python train.py --num_hidden_layers=9 --intermediate_size=1280 --vocab_size=5034 --norm_place="pre" --positions="learned" --attn_scale=0.177 --tie_word_embeddings=true --init_std_up=0.0278 --beta1=0.9 --beta2=0.99 --lr_head=0.00666 --max_grad_norm=1.0 --decay_fraction=0.87
Each number is 500 + 40 x the weight over its row's rms, rounded and kept within 0 to 999. Layers, rows and columns count from 0. Numbers have three digits each. The size before them is the row's rms in percent of the matrix's.

# down: layer 3 MLP down (transposed), 1280x320, rms 0.0448, rows 967-1050, columns 256-287
# up: layer 3 MLP up, 1280x320, rms 0.0569, rows 968-1051, columns 256-287
down967 103:522515542536555468501455508500464538512558475548537469464444481521552494551475503481500446447486
up968 099:506523540529600485400493474508533473532529524483514436474492467480492533474479431472523510484556
down968 103:475512571449537504560506467550506451528554521540534449470510445511487529521529466532485486504494
up969 101:528531524474554516542518537508458569479520532447468443592513466462479549430554492519510589519565
down969 099:567532524452509509519528456511495489476467459465516500445505462526480585463502582498490504482513
up970 106:455503500519538506443457495519452532528500499525500574449480506462501526466524440537520450455485
down970 110:500491511563481598445537487569589505533458480526547465501470509504518456527557479465478484534538
up971 116:514488482445516528561457555495519505551516507437516467508515483492482486532471471483461502486486
down971 093:492501517503526521474490549522470497539468438511556539480500565397497497489461482500509486514491
up972 098:538485483495489498506496459490475503603426525475500509504489466455500543511540532527447489541512
down972 090:526498471530577552467500541586469501491469464553513561540495533467479492522472503483438467526503
up973 110:482530573468546563498459489586573521514471520466468502464450486545528522495501512567443373518508
down973 113:489540518496538509491557520498483537485469489495573549438477533518546551440540423511509518492498
up974 105:508576618425477497507460499535523510486484515486621469502495446535522482486537532483457520535535
down974 094:540450611458492430468517530491485559539561514515430440510507529560434501526612515497525502491487
up975 132:568472523507473511522455556522533519579528490460502529532455522472440458574588517517457537499504
down975 128:526519509480435489554515457444539499472551529460496569435413549499529459492482484528540546515410
up976 105:570531582489478531508440506571522524517506523472523459500472503434493483594553561568467521486522
down976 100:512471509445442442486479490506493483472495499523501483473482494486543555471513464485554550452524
up977 080:435419558528452569573506585557516473486486545522508534579499490521452454467488531523513472512546
down977 075:506472528458536542468535482510516379468525545458469441536511524449485505501491503453491496527543
up978 084:557501524404503475501513441540466558477530499500522561508507488509448469601481533473464545493525
down978 095:517482526460566520482490468510563502558455510471497525514493487460569507538441467461518477514564
up979 089:495620512489512454559465498535412491513551510439504510456505509449524455532492446494436506483491
down979 081:579514511458504478509497535481451495496529508518480522572470531537491494503501463503532513449455
up980 073:605480515427498512490526524583457576507476482473473471552466450507491507498487512473395579512560
down980 085:502559548492491447511432499473462483474538542466492485477555502496462518445500522486481458488488
up981 084:532468523494497463454520535533442589486462529538523495525508453496526458530549580499523506499500
down981 094:485487504450537495452521478549567466501513502467501488476494511460513527461430505481510470564438
up982 072:484528453453511534553499495524438514583383509479499502464503390556527454463527494491458539555521
down982 081:455499436421471517549564482502525571513462502474515512464560502470492554532481494554539473518527
up983 092:500544508571437491516479490505573511492491504485544521551485532494431535480477471504510505474505
down983 112:565565432470558526495482498493444535478503547400518528524484552524513432481507548498488475495509
up984 098:504479501452560508384475467468484529430496489453503516539457504475511534506454544473483468537498
down984 083:604530516519492493517495507530597546505500476574526482473520495448376503479497497541512541436461
up985 098:578517562493473476499467462495471544475488494519506450511453486510481521538523496486515543541543
down985 107:517517501451544488486460475489521557524456503444503426463474473546502486451499532517473458532494
up986 099:529518519513487582513459548549490536523526486431525478513461461492438481467445492520427506518521
down986 095:580534408537571484477474538512480467460534493563474477524544462492486514525448507508560490466501
up987 079:515549534470490596499471487579497510494476538524463520531417481547475551474494541512519485520488
down987 085:523487491511503503496533381436482570402479494485478434523562546495568507481516575539521515505465
up988 105:499456478511557509516519484524469495514479505507485467520485471454494565435488346533526484525529
down988 116:531550531509436460526458458487482411556518524477541522514534504492468461577520598515501510510495
up989 088:459549568454528563588464495512500505537501548480626499499489466511477517505550532467468542499510
down989 092:481471507504499491496537528525478555514543510453400613481492529468425511525442448492533553488487
up990 081:520555534489462457581433530468512559553480531465482494465541466539485443447480443471419490570541
down990 076:496541512495487535485562422510446550511605570552510524544488499538449499516476460553543511504467
up991 091:434503510504520519474426497492525555471516524457459471493500521538460492571519536534503468498560
down991 104:477526520498560431479527533500563472523464423516433499448473463438471545512553558497519504463534
up992 097:588499493487484499448499490478489512580421476513537430498504486481562467539466500489473451581543
down992 095:479573516490561437551487567497487435469571493469470551542497525537518495444547523501506532493447
up993 103:576469500530531502399487420449398527445472495462512522566467500513480533572568416469530508511557
down993 098:420476486450505512556533533465575504532588478489522477469502575459505466503541533479538465494548
up994 092:507475498520517604547466500529585526490533482566477533527503457564435492475463404458471527500520
down994 088:537463533542476570541462579473497476496512513492500450537521488463462479500477595507610499507555
up995 099:486524482476562465543423544528593563462501512506471505416435463520460516451558495480514469527530
down995 073:513491426438491478574481519470487446476491548494458504504521470499522526549528519519472491524468
up996 083:508511563478427508540522532547519479474519511458519491542510535493429506513447493530544493499487
down996 103:522434527506505489488491507509466504502543500484464483546460509527527538499486507427493515424505
up997 097:461595518494453501441489493427540498585545485449539459454466465468548497460504536539527508545502
down997 103:526499492515501519560480498522541438543461519449493513505502529603497545517454517522486495532447
up998 101:487537488490506549468483536493484569492424522546510457498433513577542477514490471500441458469543
down998 089:561467503465507463531475533517466507431492491533537451516410455475561472461483483471598501436459
up999 114:466511545531529546469427543548419514501496538482553575489493496480468514511500524473449469479547
down999 106:498493511531470450519521507504458405456443457526505534455489547509505429471555503498547477465515
up1000 081:465527552508609522484549427479461508473548514451587571542535437432506474545492493516569546519523
down1000 075:523524413452397531561571560458504545549417506580568466486544510544395548518561502509482573549474
up1001 101:514504559452593533525514430551452511455493501479500502461466499483462478504473490496518570504524
down1001 088:518488447477587410546502433466521587515456460462495535430469415479481533501576480531540444478502
up1002 093:431427552555484510539499521544497509499516551468517509538531506456458537443487517505506597472539
down1002 095:482446489520564420502478446468530503556469529554537442499442492428464444453494521536507471494510
up1003 111:552490501507510510466518487513517579492426477540489571409456464541479495508529455529535501476546
down1003 099:488490501469529479513540581476448519547489478506458451481451542526386476536500466461568524479502
up1004 099:510523530484510465471433443520559517507538519465460558502483534581463523587575555539533489508511
down1004 105:506533483522438491459454457439512539526473492511498516503505530507451476550492567498537482530538
up1005 113:487512524466531518523496497484496499539479526539495449501496463516531523595563500542410518524506
down1005 088:561512487484447444430523529494462529521505489531488556480496509534433538490490497483608485493477
up1006 082:510485527500566460544491580487441603493440514474490504527489474546517560450557468486544437558502
down1006 089:498493439526506518441520465515445439511576506501531424529487529452538458494452484527558586539571
up1007 111:444415536498520505532475535528552542497464523447433411476475473481531519488497468442412467505540
down1007 096:533473446519506422466503475404558536531537495509435532480552516438555477488516451503530460506519
up1008 097:527480563453523504502478442520476510626429518561601470502437472472530514519578539549492531547511
down1008 094:516516517423507503511532467528503498452554477494496482397484531525500429552480505502498556524488
up1009 119:511508492530586494447473513570488522478473507479552509490537467535454465522476513589502502463531
down1009 132:510478568491560484548525395404540510508443460519536419552432461439503451502549507493532486600523
up1010 095:576480482487512515508472451514554543520541482426569503524471499491529492482443448502495469563514
down1010 096:571522502463541547518458514484477508417492485499487479494499514532550466517495509500533461464441
up1011 099:539481501500591477547499596475476539609556524516564517492528501515530500493493520506531497522587
down1011 106:557507472500434551475493535514528462469466511491491515517530498552481485511442530529527444426472
up1012 107:454486599488531584502470579532461497485493451548472541527459509437429492481499502504471463516536
down1012 110:480534591516557549475475409497481494497475487492550503479510533522455537484514505435508554487512
up1013 111:489527516484554533518469498456496587464439469512496522472444534546438546533513472456477505487541
down1013 103:539476486518527573520509461465517484478466463523501546449405457525454472493473472532531520541473
up1014 124:497573552497531520471482512558500528460539494480552545488492451490456472546578507507518595433543
down1014 144:463519533497518473545487500551498455421607499555438478461448547470507519471530537526519560536534
up1015 092:512538491557515571496464414495522513425495505498506496513489536490438516514522510494495485594493
down1015 090:435517548471504509558401540527548528519493503570411497592496533440518521452544483433503515494495
up1016 110:496570512533567521488450494535589546500470435492476414459481516567498497468553479475485459526529
down1016 099:587462456523499403457481532468530506500524476516511404503490448493516449464563490525480484440499
up1017 121:542480543481508468479485577521478503524498501550541479540504510519463437557557543446477560543532
down1017 096:468550479495467485467481435510460478574527473516434512440511503568533463523489475480522479529507
up1018 103:620474511530512569493483487565466490498554464417575530458490555509525489528516512509520512553496
down1018 102:435469484471452450471502444528459473496502482517444542495467460532409517420576470455526559486443
up1019 118:453473597558491514526437573567454496435497471452568528588488526510493505487465530479533414509532
down1019 112:527551498506498493604421500478511534464546560484499474575465449465502496517536584445534484456505
up1020 104:564577548495514432518443549577460521491516487540521514463493471574455478564534546473517497435540
down1020 107:572472488552512461545604467526562457531535490527512493552446543484505546540488497507504557576512
up1021 111:504522468442514485483443573492417545443466515499527484528476539486406411576502547473523510532535
down1021 094:556491441522445560470470387426463449524466479433529503448415425516548522501458551477542466476459
up1022 115:526477513498500514472466564539537513496534443481559489479491530550426522493502485504500493463500
down1022 112:529562470507480497478484490523456480453551503516550485478636497473495405442519544532541440475505
up1023 085:494423498463573485502507492517493508483524499430538543505461512491500515505464519385511559496516
down1023 098:452499499576510488583459492498476531504532493507499574506508515490523478483520465555507452494517
up1024 095:514514457488538511458509441447519545507503520469514457489454488489536567495439550540530447486551
down1024 102:582459438467541535477569522471487564506483545555475528506567485571460520506490443460492540492544
up1025 104:504483488412498496467471499522551500527435514480495448518499510478425475452495490545545548550489
down1025 088:482568573556529547578504423506489449516564506471497482506511521463577546508518463527504623524567
up1026 105:527457486531492461539468535547485609516533491538482557474528516546527470528621502460429497469543
down1026 084:457511570425525517452445468509515524534568513495547493500495444495468513451461516471468448518472
up1027 140:471504526469505545434498416529491567516489486457598405527424506500533483462520558500463529541516
down1027 162:531483555527493509523548501522535474511470495455533439480467539556532503551490547462490470500446
up1028 076:490500423526580548528476475453509484518469538457421539548474479454503464500487541543488491525548
down1028 089:518517507508521477571521474507507504507511518486556567503526531564411499500511466496456450558516
up1029 086:427427558483458489465474536530601535445519502506508475414459509476574541534559459537502540516490
down1029 089:421472525510518558455514492466419573478491498506408569581523420532470494532515437520535553492507
up1030 110:565651506500575525446435511494475553500442557519537541482487459491467493534490509555496498477540
down1030 105:494469456475500543469516476482498484531425503554477461548488505466537541504502477546454541478433
up1031 105:498431511511518563543504449503491549529474484533514525511465507521555563430523493499476451544535
down1031 095:448418465546534476520489529455477511587498493483448509514492570478480485445540499432479491524561
up1032 110:546367516528623516484516504522508466534496508540507473575472452451505511474508432457523582527601
down1032 099:518566496478457403519511520454519487487484530446526615472537513469522504482541531551494443430544
up1033 112:493569446483601493562465544469495543495485495447507465412472499452459503469498552496525566520527
down1033 092:515501435474489463481545483440546530451449506492460518405429447456507520499499531497533544547554
up1034 112:538523556494505542561457545505526540510393513500513465567476463522494452526592508450484490485495
down1034 111:482482534582494533485523530520463498482512505464435490543489435592487584487484512532553553501497
up1035 087:558546513473519512509477493550512547511548508475518481443484507514426534510562567472486540509498
down1035 093:459471494480521491481503440403508514472519554469407502543557480471507552504546535469454488521539
up1036 077:585502471488459545587527522540525590556523540507540430539538437564516472453468473533490508492569
down1036 075:456540515593455497566471584523434476512516579563529515464453543443580534513507533514515390503450
up1037 105:527503565491471518466474450498427533441541457509523557459510463554456475596516450574463506501508
down1037 087:441477508480543504473476518421576455450528494444504527529488460439581507481470480589484417470514
up1038 120:464563468514583519531414493559489569451429493457530507520443482555423472506533473541509437461493
down1038 112:481494500450562470493508503504502438540535480525502486506492548456534562578549507488508511538511
up1039 090:502522486481476561568418547508496573532455516526528485493448420533509478547529553500467537598563
down1039 105:533503555509445476509437490539539504522480475538474478555449472499418518551517541468534480503513
up1040 104:439456571453462489522407549537529556501525532510532487535492526517443449568531525448482530460530
down1040 087:458483539473537518526443504436413518557541434451505460520467535514510508550464534468514544495463
up1041 116:455504541585496475534429573554532508538466510509526492492487519524472467511520547465449489492548
down1041 115:460464414482533496494494567565548556499514498519530424429536466553485487558513475407377530513457
up1042 111:551554481502528534519385538505507561453482451553526546449496511510461501568533511513432425449525
down1042 115:468435461539483485554525483482461456532496443500537507500479459497494552568475470538540603467442
up1043 095:546424522490483526444473565561553530568432513527482388540453485504490505563547510488452512504532
down1043 115:542466543439500489487519443554546468545445547476448496551519448483447500462535492488488438586491
up1044 091:474530527479472504539515501539569517530517535492571469525455444454436477513472473479455542501550
down1044 079:534472507482550472485510490488480594490504500467526458560534495551534500490501574518434573487468
up1045 113:560518479474542487534490561574558499573531537508477405462478491516532587426545522514471533482524
down1045 120:443471506455506539506564466474520489459456514450506543548498505546511448538486524452518478549388
up1046 091:411423500438525535542457451518501509520445477466508490537456403493502509481571492546447527599508
down1046 104:536512465501568510490481468479454448574474488462494472474458456537543503465451507457515536655512
up1047 109:499493531476454479443463509567545491482454490526509548520481512463413549463506491472502500489463
down1047 114:479510463470411493497510540458517556515448501481474566537496535545497412463524520490497479412487
up1048 096:514466533465486518476439561582414500511457528466499533526496519404501457517524507405558494457528
down1048 096:543476577465486486506499517459561529442506537440499485452522502568459512521488511537545526464497
up1049 092:490494512558522541471443491678492559480524503526497499474487478538490528506527502565470506532550
down1049 090:434459579553462512516472494507503536566538516588473489519503541492541437521526475476566542516482
up1050 113:545482538473505508426464485516460508479474527504604512491485468470457461584514516528493506519530
down1050 121:462514467512603457439528470494526513509537510492565560520473512459494504460527482518486504545540
up1051 108:465444528421507504566479517458497485521486458494469408494485501436505474506543511508512515519497